{
  "d_mlp": 704,
  "norm_eps": 1e-05,
  "rope_base": 1000000.0,
  "init": "uniform",
  "init_std_qkv": 0.04,
  "init_std_down": 0.0,
  "beta2": 0.99,
  "weight_decay": 0.22,
  "lr_head": 0.00474,
  "decay_shape": "linear",
  "steps": 11518,
  "dataset": "wikipedia_en"
}
Each number is 128 + 24 x the weight over its row's rms, rounded and kept within 0 to 255. Layers, rows and columns count from 0. Numbers have three digits each. The size before them is the row's rms in percent of the matrix's.

# layer 5 attention value, 256x256, rms 0.0573, rows 139-159, columns 0-127
089:128129119117148111150118156111140137119156138117142119147111140080087121134118131133190093101124164128129178172194135156160125117114117167111103129116107106152127142118149150121113145141103150115138146105082201135145146130131106116144120170154158125117176138124121145152148109145146131098118169145101129132155103128101109099107143104140097136128121140171127147090134153110117137154155
086:130103142102161157090076164110103138109100159127150146137129122115127124161121152122153107133153143135150070142112111110114143107121119163105129135060118148119140146118125079138119115138139119132186146080142068111140112097160123145160153151101072108139168129149144146141121109106143155139139145143135124110132118097099127107124127114151115131131121152174153107143125098123085140178139
087:138160117146133109147107168134130141145101130138136135174101116122114131141105155111133091123104088091161124126167082128131135129130112090138117110113132135130121146107160125144134131118120135117134135154163139125095164102156145145114145111177122115152152118135143156162155059139127110134111113146138102106141064079108118101123138117133089130125146167156110108089138184140150119131140
090:108173114114090148140169108111092156117125114111122147164150123115122086112112115119103117142130131113136116155117128122107103146100103086130113147140118104146171129187182106133102175111147133153120159117125113120161151140128142197129135149160094111141148119135168124075161143149144161113114132146112107174134107117106105109151124113188118094129074123159101135099132119104149115152102
076:124171159129158167124126165124080113153119105141137123132128103081155141089154103101179123132141077123130090131088173151133149121118163165118112148111142137108130136098125136139120111124155109104113111116157133117111171138133115183135116122164176148166138121065116151147097112166063142092122140145139127063106147151133125136130120150143125097118143116114123133107143157143105138064196
093:106227135097083129135165134156124156123120132110139149134147096140132153059130163118141119097109157117141104125134120124106149160154130124138160115095139126105079142159091109106147170139118126158153123121083173087143172120140120167137145163121139112143092111113158131123161098145141148169086149129115141095131148149128121165150145120170101172131151142148144148107100121130127120163069
088:124095154144131107087107138130124148142130153115149122093113113142100100070147187126074108176162083127114114145156067117124119099156111124137127103134144075125111125146140110141127107098143134151082125117154069103134159124106138133126138103114138173135122096116134124134137137087089080146142124143187121132139141120142150160178126127108128099166109131101134163189124132099157133166162
075:140172135126143160144190123147130118157135092108119143123093071087142149086137135117125137112111109094096163145134151175104120152132140092133116137141138162112084147121156116125127123136085121091132139142187129088131177129114118158133131148178174136146139097116117137125122130170123105178109123146152119127130157169149149150134133123110122129136141169090127159120154143147166114111169
082:118148141114184122128062155101108125120095113138139130103097103194115118146105133148103119120148119147149113140148096141139142108097125160187109113110113115091135167127111135132143094142142099136158117133121096070129155114109141161159140127154075135106133133119119138167101116098100140125152167147168147103157122101117092149125124113121113119144144170101109150147105150134154160108137
078:106162151112094150174170111127122111153133090127135110108161063153163099152109135148159145135125106122132156121111069083104120156116116124145123130144151136134142144120119134124135132148149105136113106157168108139084136117128094111126135106172155176113137122113140088138106107124129071135126117135146135115077108159105138135139121088113098084134185147114069097140153117164127132088174
093:121056124142135090154085143139130141139097115133101156158194127132126153174140118130139110131148101101138084146141059117114088132186144133138125111131138128129102127132118157158123124171159135166160095103101100100141128065184134104123138107144167131126156126113111152110117085084112127164086122121124116096101127110116130104146139100068107136121175102175113089148130145118135168148166
090:154121136136139078157110103106137094124192124137153134099169143083101158132159169072106102135159144098134171130095202095159159132096098091125116113191165108127176165137101114126182107150120158157119143140087131130128103113078110116144155161142112167164130133151157098145149114142125134113089121130132117121139116152186110155144127119156111124111136125157099173122139095160152113162074
086:129110137121161152089108123121127149139148174142108112142180125101149126148130169111169100129126139109152140140076133110113131117134143126087129133089115187116056115107140125126108130154125102085152116124158139161094103128165093113152141144098143075104208135122120141130101082126143132139077120101133159107094151109127134083077128116158138173135110124101141127119150109125095113099096
095:112148141103117106150166119139148122158136113122151092106165115123139166087171111113122149164131130115109091168103133146112145160132098116118145106184142114093131121148117120125132139105119061139117114092148186184108138152111129139130135174142154102100114105143133125109126128153108174140113155094147124118101152143095098114133122142153151152111106113062076131130140157133122121083097
087:117073090135117126150189138144152150142118149151114120165141156108098117109102092107190081114097127111136139121168103099164134103140125102117173122146121127115120100103113103117144119138108116144138106121088153159140098087153119123145118148151127129140173131139092115113136118112135154161083100150080137090107075129135128118144142131146097167136099139155131134132129157161161116092104
089:111155143137116105061110142144128117130134149137141145144112199168102135112127145133103141110109155159125160118174138136145111139092114137127111103122114137120069121154124133125119145143131184140096137132128138143124121128102133088099112140109093186139101117167070104168108187137137117129155116076130136142155169138086150135133125140100146145121159120137183143143114142112137103138128
085:119083164124154110099137109121128102125146138132163101140134155091163176075156130140104142187160078135147134127058125121151127137106110115113164126134102124138176095108158098117122110099143133107153134102095154124136130107107129134135089166079161119131156121152118115132109155151149108135170105128098091144131118123161141097142129147144148105089113129127111121195165170120124116106129
092:148115087128116143131121120113138096123130093119114155129053147159079118111161097100158124204138146123126083157120174129123134105175139106134120142125121083103176144163092113133126121106124109119125095133097092128144127105132128159144136137154142155108076107149154095094147097104092159105097139145088112145123128134133123115155121122135114126177126070150122116126115084127111140158163
092:122178110156163122106147125159100092102127134101106133161103148133120131089149074112132125130143176122133095089195165147151166148144096117150119137167117131156158128149102107118164108108122122160113133131080147136160131139128110158097124132112120127125133128143136126116157128160139148109123154150115132150152125168114188160129140149150098116115090173129118139119099122120117105121095
087:128152134108140143107106127118114137161117116124107092114150149105139154153118145119154108161119109108132138159124154124127136107129108130122144157137096170125130123110112103120150137133133080113160107138072131118096139093151127124118130176139166125134171114112103106144119127149090116156066162125054144074121157165134061121112127126163124154136138085162159112154137079164096145104133
090:131124140107109124134112135150125127121155116134121115147174145080151107102118093105104104093134095113150087145086159135157111103137121097117102146141129114152086117108147159120123089131126151119124130133183094078120124133139146089163157083121140110130130145097095144129145156136135135116095116141117124160154146130132116116103130112098148136122108191138114114128158149143139118159166
# layer 5 attention output (transposed), 256x256, rms 0.053, rows 139-159, columns 0-127
090:125081104162117098147109171130130122146115127144122117096134143140153112125173079102141109083123133153155120123155090123151126143116145102130084162152108085188141143121127123113127126160117128150091158167105168162125148160176109140139124131142173122109122135118106152121117097130139112121109122131134118145113108158105091082103164083181114102134146144156092156100107150118118133087121
085:132144180166154139131153119141123076184139142158113123123101135106132126115127110145115103150109146146162117164110102086096145104112147125131090144110112154120155145125109184169114144140137122128103101169089139163134154168133107123149104133118127105100106139122138109123120132125093101115099125102146136127151134155084098093158123115144136127135114123125165183165139118152125139113122
090:149092082093116053161130139103127119154132084122075142174129100109159152107116091164135114122098118121142134135095120201121136122121121138138122143137121080102122093136136127135097090165109160149122138142132147153100159154140143129137146089146137147165131114118116125153176142151089117169110122113122150108119148148121114105149143076116139134161120125123088097108148137134148155140110
093:168126123108162143124141129139147126100128120129164147153162092120093152098151123149132130109140080092199099147131122149097108135127108161151106149119150139139117118148118108154125135146104114157170155107110107122078139130115123151159166064122134098137117105132147085139100086141097155112115117159114122155075128150085158138160187121146126155133083149118156110144151164096117146155131
074:159083184106117133174141131132100115110116124112136145076096072124155134133092165142145122155108134128125106114105121181153160150146135122107139070082097137102140116115131127145132115129140134150102114172160176158118148176118120147152121123148148146148144119104135149080133156106175123149099133108141154113128110077132118150139072182084103133145135092103136110135158131117143125115146
095:155126094125148128134156136142112135142179137125162090140107122134103150100131130136100121103095117125123138166147110104096134147120104138121123146136115132140093113118090151089118125111099119159111137078103110127139178119120126159116102109113117119163145136093197132155135092133085127112139166110147106125081144112112156155157139113168062120131095114122156157139151131160152127107128
092:109098126133097141127137087134110132118138135152091168119197135113131150122130148083100140177133129122130137117094120129097122101144104123162131134119120169144158086121112119109132102147156154106124111110147091078113155115086151135140139142124107159170146131115165111128117127103109128136145097167120193137134128153144189154154111130084130155146107135110121131147163149163131069122111
072:173087141090136144130101095130130145109166072140163121104118111154154159157168109170130091126112126143112098136113154161137127116127125099137148083094100159146130133119107117080126114164138160164076122121115086115090166124100131130141100085114127109158174145108170128131125151107111113115137132106134144134106106108130152160171151153114070134125145117105110124092165137103154171155135
080:128124121134108111150153128102091097161113152141112109118108125149135125118121119097156120184147126135130147154096059113135142101143125120122114163139101139113113138114114161145115149167103174148091127165142153149122122101152122122149138129107123165139131157130119119133133150106097116102102160132118117140207138127131083114154146095110150127133126114133114137093146171157149136112137
080:140106182114128110121095117111168175123128107090075119142126095107131164110136150098107106124162112110151149122115150113121107125134114129095088119079122093129140108122179141126125133124117137152140143119112109069137104173135157132158127091123117150126160152122095165132153112081156135142091145174117165167137116123138162121132089124131132088150125123118112136137128135158148141128113
091:143155121084110100125113104097143156161181135134148125140140106104155132142119128119120095086154138130162159139093103130115119120121156111122141151097155094124134142093122160167143129104142195186145145154107117103129143158137126153136153144109091127172151104129106164156110123127115067124111150104110199154144180129157097073111149124127182143126134152103148127117120112135170118145114
089:149128135133139132097089165137132133138125106137137093115110146141113137131146111088119105156158087100122140159158095111132136140117152117114094201146129135154124073142105127080100160098097101125140121101119147116122101105127115086068110128089116120129090125142104114123126119129150163139133104129101071156133163140146120141102094113116125115158128182153087107107116119178107146166115
088:118125171154100102114122116128131130155161110125124110140084142136179133142117121157135109095081187155108141138127104109180158075105143135102123096123136133151112168123133137164102136128147068137090114148134112165132151180119155145119070135145161130087110115141117158134104128144148104139089124097131152082136139155095100123140117134145115099146137134128197147166130078092111157156096
098:131116130142114152127163157130090154143166128104168133135122160161108169111129166126117157116108127106123127164159093126152137154116140144131128102116166151130110131107144124173133145104101125125119128105173123103134124106096143167134117122153143136142123084093146117155104121092155131105125154108123126180128145102145152166122095142084084099122114109121111051154137146122127129103112
086:191143105155119086115140107143152121124131118117104157163150159124101110131111115177160121107095114170094139074136124154091091137147105079114146105147169160141097109066142145123110110105117156160129127112161121138143098135119145152105148131176162111109133108117154123116124123148146122155165140083137144136096156156139091137104119100141104105141134138105143113107122136162141093163174
091:084108124155159119099127134120129132103100132168133129125192151108108122142128141112115123123129178121099121140127147080142137134108147134117106142125099097142126107145152134089090120130146112107147161084139145104184111129133123115139121151104126120114097105140141160104081155131117085142114106149121109112119131124110153110121098125111171108069144105133061186168089134065112129128141
089:074157156126158140100108132170115116106141175155156122123145151094144124143137128108106135124152093115117092121153138132133126161144169124169091130141152128124172149115120123160114121083127076130122124115119149119157151146116101158138130116147126095096096104119144096129130085082146135086128100099128116193124168097146110152152076145106131126090111102100134122135149136131113146157123
092:162141079135130174133168082124115120156055132098130158109126141154075142141130135150155168140137115114140098116166160121082136135143082142133150139108142152112133078138124142134170118114112167096147109154126133091134117132089140108090166155122078117136134126111158139131140123149132137125133145103128144140138117154158132133099168144099067168114127152113135093124133136178121071128165
093:118122157107111158132157111152125081129151139136166106128143153144124080117144125094107117146139118110091123117174137141106145163134141116132105169133107130121125137135113100059134174114090129135095100115110166124106158093121091108092181146130141133085146106102133122086128163165100149129170141130103102171096117095114114141122133137104156107122131128158140114061150152116141134129151
084:098081156166144103123149137162132119167130171120085091105097103136130138144133125156138167141157109173140097109107123089134167143162140140082088138073106147134147107140173185147116146074139095130106122163136172106150154195122130119113118124167115126104114103107122154088153118087161129128116122095133122106143136133138109105142077143123097135139105153143142146175128122140129134140150
091:116084171138133120135145150098142125137145121186135133114114117106131104150138113153126099136084127072152145137104102153174123143091164101118138135152148121183106169138098102160134131119116155134136129130142122147109137101121139160157141126097120110130097126123082091153117149077092131114110134131133131137124121113084129125156121120153176109151124154106099116089126151093144147126152
# layer 5 attention query, 256x256, rms 0.0624, rows 160-164, columns 0-127
189:105135132108107125105114112093153114142161138134075093123135138118102104127199128123145096107168092117080119133132145110142138150168145144152154074152070098130107152112153133155090118157100111121117142089144125102123151099143106144114152128118144088110113176115112130118147123124138169109133107102153131110159164136151112151136160163115110127173135124091106120123127142088110117158158
072:177082138135144165156132119174104138109127116139160133148135111151158105114083120113119123128089150136145156141138125111115120113127094152088129163110169150132118084106102119120099168104139147123127115169084101137160102156138144113147088140174133131110120081125145123133108145142094116142141122170130137156108084131124173129125127119134131143129109155125136131180095121156163150097117
080:161121110133139147131137131186140153137140107115146154164120153156139137122074126142106111171115140166143164136148119129093098117130101132109130178127167162114159094127142127108149140085128145134143113145075155140144103105103137111142094161124114150139132106131137123096104135102117120135126120170121133130139084149131172101124090132137129096100143130127109108147117124156111141100109
067:113155112128082080132113116109147105110147140133127126170160110124119108140127132136149120092154141164115151127167103069096109154105144102129164095112071133165089105129121124146114120182156063129140187114115124135104128133135142121127144129073149124123120110122105098148154124138151135129123098104156144152141141150131111122078115130142112140134150108099150081097125112163153134134133
057:100142138117084127158116121121133128076102157132160152114142177168174077130133126189133110130085115155138167124130165129109135112113133146124142154121135117137103144174113151127144147109134141214123145149142115130154122128082140093103092169103120133164144117159140091146126117124122136130157122106121148163153134116095140118105102161131148161077134093147112106162131126132125135140087
# layer 5 attention key, 256x256, rms 0.0637, rows 160-163, columns 0-127
069:093147146095140189149113123125175140151159097181093098125136149147107113111129096109170111129136114109100109159110136097138139157138130168138141129151100102114122183098143127157127134145102130136087125106091085075112114132150121131132171153123131144115138144097126119111138139114117135119112113116149161154130120113149131138149185163089148140176164142093122113174139138072124118121136
074:099143126169125145171122138144122162093101099087151149153126122124141156107100147167113140140113170147143125096099122126131082094094121137111097154101136151116144076122086129082167135103142152145169155122130154138134120144116125084134106104129111156155136133144164131112109111130128113135125152129118125149100121132106124115116087115150147135084133124129148168106129121154151096116104
063:128133154140130107162098159122102138082131110099128133129157150140098169137124150155116127154149181135184124124133136126094125095096106132135073106102134137110142088119105126115139154139126168151156172125127160142116117124128137118162112102183127160146147115128134092103126095157123109116163173167133099145111104117107134113136050103159131129088125120129119168142121123136119121139139
111:077123156099097119112153083118134108158130131133094139098121093125096112149137133112138119113157101095110125123116122144174145162136125118131144117129114130153133179119171121173113131126133103144109100091133116134139137127141087143089159175116106112105093128148073109116112168121134154139153100096127134129144115131112137116125217151148094129171146148120113138132154158097154136124126